Weights of a small transformer language model.
Size: 12 layers, width 160, 5 heads of 32, vocabulary 2048.
Architecture: LayerNorm before each block, biases, untied embeddings.
Training: 124M tokens, 7587 steps.
Each number is 128 + 24 x the weight over its row's rms, rounded and kept within 0 to 255. Layers, rows and columns count from 0. Numbers have three digits each. The size before them is the row's rms in percent of the matrix's.

# layer 2 MLP up, 640x160, rms 0.0525, rows 202-279, columns 80-119
094:132128118111158103085123123139164131098176138129126108132137138141132155150112132119132167108137103112095122112093138109
095:126083159097135167202150158116110080093124126118143116128160179105160136097123139130126185127127136118126129085133157153
082:109135136161149084153120157096138138094119157131101107135134108107117142165114160124090109140099115106091106135158118139
088:132099149146131121152139104136103132099178173100107093121146137112143135054075103114164138148131107140145112138090138143
099:121074160102144147209132153109112073104137130111156098145160192112174133095123147128119173130110155110128126097136154140
101:113121175147112120127121135116075120127183145118110130114166162117158124118152163120112152122150107133173154046124113124
106:131089150103119177175142135096122076098101136117127114170144174095148148084110152125123158134114134093128138095129164138
083:143102149123137137136148141090122133101138096120134154118130152154117163075139161139135145161118089127120114156084126114
080:154128175155135131186132165117138121088101143105087105092140139100129158128109122118145152149151106148121098107138122122
098:099123115117126140108131119115134134102138118054107153105115133126133119152161116109106138102164125137183159127104137173
089:162123155140115159105148100153130139124135106137145115125126145130132140108152144120126139175069142112100140088120120128
100:130121139131112096148123134129118127083123123148107107114127145138129161092150119104159157113126128116124088127117113135
105:115126125126099126153120135130090124123155144124132113116140137146129151123140109116148146102128151095103163132146123125
099:144127094090111141137140149134117147115139110144158154137145111107127133098073155154117153121132135123181118131120127129
108:126113149148134156107121128133095114127149118143116121139147119153114086121165135115100167140134105089233139115135119115
113:113130144110161162119097113093113091109141115098169129129158104130144076138148156150123158136113151094153170119132126101
093:121134112118133148138137165111118121114131107174128111139168113115144146083114118109112172095115114140160143138119087123
093:129120126090133118146115112111127134098110133131100098163142130136133148113130135113141148138127134107101140118115129150
095:147113116130119109147102113157166139108106143111112070162133111112136098156126119109145100155107117137154139088103117139
100:128113111106133141186112103128117143156142138150139126089146141118122140108110104139100139168141144130104137113150104108
120:139134107074110161106140135137139134125134120126092085129179118129131152124110160123102110137143117089128141152126119138
096:124082150107133167203142151116104082092132123124147113131157181101174130084123144134122167135145154112129132095146141151
104:117117109139156111133121141136113137124131098141108142175130187102129145068095115106124157132151105122113127096110112123
085:125127105102131114151121116150110134113149112133158134176121143150136115050091128122134111127086152151155163133112107121
098:126086151108138165200146164108104093099126133114144107137170186117168137087114154123116188119127139110147122073143148146
084:115118094110130107131091099106117112124144123089142061067142144128123146138117155123137140193137157151148126112117123129
107:106129120138147149115072127107071137153141152180153133166138143116128107164135126131136134144130133129117159085143109155
087:119129142113166117145116099138143143143093124100140086079186122105112143116107131120079150137104165159123093109146144089
112:139103109130125115122129125114159128154132085104156128093156127115136162096155140115154136121175127106125094109118132126
087:137139118098151153108134143131066162138159130099116131142149123090130161115093121103146148105108129116107122148140108141
127:139116089129139099150115149124079122119143115084108135131148119161168133127145124117116143117165114144138103136107114146
086:135141111127141171134123093125125107125148141083135148118103129142132123115116118097109160153139132134147175100109113061
132:138117125135144093140173145148122073063115100095096102142129156144199126109135115161120139141120148120149118117132103156
087:155110128119141153140119139092110141124146153082141108129130131150133158050165121107133148126174130150147131118126168126
160:155102097093124168120124160170127125131096120145144142137147111115107118158129142127089138145146129084173122142108117137
093:079131085143123118182108140151075126120126151132164083126107128156126103103143125102117133142097123136128138142167121110
118:122123102061152116166116136098119117103140125172138129141114102170130149119166157143101162148108111108130120129125107111
106:110111130122126172131154129077119120124123090165155124171135117128142132080148129154123152142117090119096119127101147103
102:129132119126130102121101110147129158117120147114143115138127126137118143116132139115143111126102138170126147151106144139
089:084121117138166099135103130095108156105089110146123108142115119115122119114149129105110138094142131117166112112083101117
087:113135103137143163100120132117162157165123146115162119112137113156113145155115114120128116153100129116107110135101143112
094:134115136084161115163141109136163100094112153148114114081147128124113107092070104114129137118108143124101124148169147164
104:106101161086115146214142160117119067131142106132126105128168177116172118074136171145148162117146142104116112092145153139
106:148143114070127150148161118167151115084104152143134129110146143119124099114138098116137126116125104124134150152114168111
103:173123117104157116113153135144180151086082126136142120127110125119131133160137114128137094110136133115140104120106141116
095:153123090162165132138142130130116138137133176118156134119114145152121132129104098124133116145109145104149136133122115124
094:101116117118134145115111112101151100134139144175168067108138144129155097136128114127127140123123124123182137135131135118
088:121124162070129117140133130160128136105159117122079088104142132112119140129121123116122127114105117128104138129136157145
076:127126108097116139150102146123143135141156121121136135121097144133123157133150099114118132152111135134146144148117125135
086:139137110102148101135121132138079138154116154144145121146149131146147122071116142130163103112115144168133081155140141116
099:122114089164169115130112135127112149135098144165165059155126121125128104093138096141130116134124149131175107145167107135
083:133139148101156115133119129134158101127184166163108154111099129133144088122120104112064098108155135120116145114151127150
099:136122127110132149141104124127056118130095137112109104118134134112129079138117124131119150173109156140159157107144096146
090:153143159091143119103146165160135132124132127132132091112137110118137156116109126106180129115148124136117090113124121127
079:090128151123169140150124115115155121099105106069097131093138142109141132141128107130139146161107176132141104106100117134
099:143112128104123127155124114103147154114109103121140139146124129092113161102130148095185188109157119157117107148119116189
095:145124109056115132134118173111091132172171125111162142136141127118139149125094149124118150121158133116145094118095161104
105:120132132117116082181114102114065114084136163127098101134129117106136141079095085130157121142124150118110133117147143129
070:135102135126114134123109129144173126145170119117098163129135136078132137101143131135113156109151110124156092130150139137
084:092122096101121172111155144107152138133091116138129112153133135114134143119172111122136152144110099105153168144089132102
082:099138113133099167142121129137168106148146118065093136120141148126123116155145119109106153125114135097158148128126129092
150:127115161154130169138156123138123099125102132139142116164113152117109081114156141113115121153099161057139116108141126128
162:121084131152150128120107160113104116126113120093121117119132129113145144087119118130134163128138133151147125117099117139
097:128126128071130140145120148155108133137156088108125119086122140114135162111168113122147128137100153135168106147150122137
088:142115106152121132128130137094143133163108102093151127108179124148129125108102153126130145127141124110110069133098128105
083:150102110115107140125123162094096165131152183150140147142087128111143117129125100129134148085168134131170166103126136128
101:099126133141117102159122153088121145116113154141118148173139151101126075125143124097126150124174133091152134121113115139
082:145146124092105151157115157151098116133133137132122155142176144105125164146114146128109213123091152151127127109122141127
105:133141130110160125152134118133149114125139113074108123097178128158125139107129106120114121180102149161104123126170131157
093:158129132098140100124164170119143142110121129066143110090153117099132158129093100131196119123135097154104129122128127135
099:125123134172146161135150152131103133100161161122108138123138178109148141114116086099141133152132144114101132071139084160
098:118081155111139171206144151112108067087126117115146109138148183117166132103134152122106159143127159112135135100125146152
093:099145128118127112137097122091120100122152126146148122168122118147142063076085144090095149097137124157169144115136095110
140:131105131071102182140142124112132107067095122128097126189141139105115132113110119127109117138115110096139159090109143136
135:146110153109109184173166118145091092080110122122115127185142175090111134117138151135119158127146134076105124104154150127
103:116124118101130138119121128118135129142132158117175125092131164146132100141104134128111136150141142115162144094099145113
126:149121148102138155143137120139108081123054118138137133129158161101132077141114129177129133129128138117149145140138195151
094:134144147140128120161131118130110118075109135115110149136106134154129151108181138115107122117123129150185141127140119177
# layer 2 MLP down (transposed), 640x160, rms 0.0441, rows 202-279, columns 80-119
082:136112143141106175178140135109098120145075119118130151120137120092129112108136128136128090138133145141160136122148129147
128:124051149102130166187143164118116046099124122121121119137151176116206123090118138132124169136131129124129129084138140159
070:146121130089121169098137092167124110168137091127161153132124156147153103089127099128146156122158139167144145114108128127
092:120168111111121127088102147120155111170083077144153152130118127146111124210188151122110116096120154116105150125154105104
142:122049148105133155196138157116116041109133126120134108140153184111211126090115143130127163131127133121128125094133136149
098:137124079121137118137120141135169114155077114123156116143094089122132140128122111130140145126133138146094079210114129139
105:139078159119108167173133154081125055118118135136102139147133160121241141092086143120139162126117131128136141104131135135
066:140147116125109114135139110155121042159127140135122078130150117106166094175121097136128119108129157136128133101177136130
074:092118094093115139072141078122120119163138108150161163172128111148126105118160159133120109112131138106127164134111139127
084:171117166136103119146128132137107108141119146183179098177137129126154136088110136133171112147092133099082132134147117093
081:096124129109140109158091151130133109112105156106102138127130119130152104159107113111144133100180129143148106166117142121
095:114130140131140144128130139122124119196161119104149131161110110115133091142102135117112112142124145149114172113133113115
108:130105128125128134108130118112163116124100133122123152152140154108116111132128147126120099145120109158132112116111131127
086:137107142150127115108127106117143050158111132091100099126155117140147131132165108114134127131111110130101154116122116145
092:137137129131127152130147100128150160162136145116161179176128126128030105133093152075125127123147140142086121107103129098
103:138120136120133106130131138154115148147107147165074122159106136150078172134121110093170131112137113159121066137120120116
077:140115143143127106104124067126123120127121142066162147104103141126110115151130152147154107131157133107123128109135161127
084:139139172148146145133122128141144134151135112100169145097137125121119111148099116122123118113099098150148111124139144112
073:119120137105125142111128164087105100144128138133137178087120121124174144107103149163145168101131131122113131144141149120
089:129150150134131118081130165143130085100125138092119130174103124109153113144141159131147107096115115121137121153091177137
102:123131133167158125157147134139110146120131129139130167112098131138182080122094133149093167166147153138164124108130118098
150:120059147103131167191145151117114046102124122125128117136150177113206123086119142131130164133143136119129125090140139158
101:154122168101106133137136119104158105131118142102153114077126084152113119189167145141135112123111125133117144165139143158
074:113140162143144133112139126116126111137106151104092107074158111117098137196171120133112144127162108094108093125140152109
130:124062146107132161191145168114106054102123119120126116137156186115202127079115140128123172129129130115138121088138140153
070:151130165149120164128142189124125114127112130147111191222125104125173098117149109125130137076121108085124124138150142147
104:153133131140117088145167124148163115108126092069100139076140134129137150087139120133117141113104132111150109167120158106
075:137118124131107152109130179110109107113144120149111167171077129146172112142134121137170106130157077092128150129126105171
127:119150141120133154129124140114086105099120153125099136166109116132090102156111117149100107131109117169149141134127114134
085:122100133152125086159096121119173045108096133140138121106118136154144115125154124142099125158134107140151122119116160127
128:127140188099099156124152116126179132143119128156124096129119144071096087138114146114144113138099138108100158125151143101
079:122104153120132080111127171124111163132108134176132096137154124120126137132138134143151112099121123115093110157124143176
127:165161110144109073090136112147096189122107140152119141137110103157108125161138119126105095118128165131133140182116091133
085:105138122136119104123139125143135065130099103148113132126126108096149107194092124117140121129072107104126133132121086120
146:125149123155135167125117128130145123133165123154111130146137099151000105103138118129147135148138117146130129167126102164
086:155122126117137139085165114122172117140132095122109186117148139095148149118092142133134103117128139095130121117106156123
101:156130143172133155116119131162108142141092162121122140096115143118183117125093142115132129120133116122195136163104139121
112:177156144126114072119118124157121105116121146109129142092131152127137126147136126086122111123123158150135147118196113171
101:119114118122138141147158130114144099155137110125118140108147108137158129141124114140127139117156113093123100092160106114
093:177127133149102140134140130155152069152157149106141160130142150139153123129124124141134120145116121145105169121181160140
085:157117141108130089142146127135101084100148101135111140135113141098171118116152126152133108113146158143154133107177103165
107:115140122178110140109112157128086151160156113105127166185087116150137147137169149147129120133145111122161134129107109100
136:121069151097118140187156170098122022114126117129131113123152175111199113090119154140140173120139133114110123091139142147
120:137088125172131076121085154110106127171146092107128107118120117134172145122133151132114129159126154115115121131144095142
104:090138126163103136122091098118080100183173112128117130131142138153171137108122144151132158141105149147101137131166096166
093:106137142081113120121111123123134097134137091134099123144148115102154126133152154144116134102157127161106138128128157126
088:151148156148129123148114151160094150128126112061115194141111103124111147121136141147128099124144145124097116128135138156
076:121143131180141122122138137100131090139089129115177171150106126147189107116135132114133139134150133124138119123123090122
061:145154138162147126127160092156108113107095134127110127128153121119130106124104162145118108115118108112107110103151134127
073:129124129139115145123131118121175088106131096103104145098111127132115149178123103130105145145137105066121171096112115134
108:123145167114103140113136103125137054126158109099101200106127139136160151160118158130135141104127119125083122091105141121
076:108098128164118129126137133120092163124075094080160103147154143106111173122137162125178154114103132131123119126116124112
106:119167153151131094121159120139185150131158120146131143144124124128150158114144126105138111099143117121097125149105153123
085:109103106165119117139126098099132114111122128121132178150126163129118120121166110133104114145099122127139178154147132125
070:190129127123091130096123144139107144155162130171164133162121109153103121121137144126107104106156088112129162147182141113
099:120160133144126130126133142152112045168141142127138125116121116175150096139145125169062097153106139087134148121155130076
098:114133135178140137129145088145159093082086123142109098114117122132133120116169119131140104136111132140111167150142107149
104:124128151113125185109128159136184124169126110116136136097118151156152121168160163121129143085133104121140123117112123153
058:116150105149136134141147122093087121119083138131160107120140130169137116158110119133120137146111136121122134133114114128
072:169158159128135093143122084143082101103148123120131140082141119145163109136097141145118099124120148154117076087179115164
074:141105125115148112126138132121084160120116137178170113137121099119110124092107137114139113138132118143099101142117121173
154:106129095105124112126100145112137161151146125131135134078162106152114162131093134144140145130179088172109136131100160099
121:128080142135152101092126134123108122095101094113086158104131137153156114128158135122105132078157200134163139133162119099
099:136149111200151131126144126089142110125107158145099156162145122163131098128083136126117134128149118114102146094128116102
088:126133136094130121126132135137109104083143138155114121167094155116149119157153107122122120117102113161144180103154132146
075:107172132139152122139124081156145058132082072102121098095166127150127128120127174132117104155089128123098107154128137129
081:153121122116149155114118104158124106139149106112134105067123124155176169117120144145137150121091109165099113122126155117
074:106098133177135111107136102106130129124119140142140093119096113160150090106136117116161047136143101105128117154133100128
101:101128138131102156114139159111110194156109141171116122137082141077100120143109164118146151093142129095157133120105127094
091:107117132141101147118103088135112097118126132184096136182128159157104108113170136138078124147112156095151106147119136119
091:138130130114120067115119090142155106153112101143143127139119109142124126120150155130116133096122132128143116178119163100
129:112055139103129164196139157112113041095128122119124116136141183127218126100127139128117152141140137120136132090130143160
101:153088140132127153135149146156148168125117134113124110087123141092114192164178102162144095151112138086103110159126166154
136:144124144105132181108146105122139131135104127115126134117124174060139070096119135129131155166084104098128167104096148098
146:163100169099144181115127109123104139140114108144143139108114151061137085102118134127130177152095112081106147094115172086
101:134115133159114110139130139139105084124117097140094120179111125092162138103160119106137135104128118130089123156137119137
112:143151141133182148105101132146112098160141157134111103141154118100090088112128162129159105129103112151110151144106121097
095:120121129123136149122149122141158170188138115128141091136137135093079089141067119146140141120140134093103133133124141089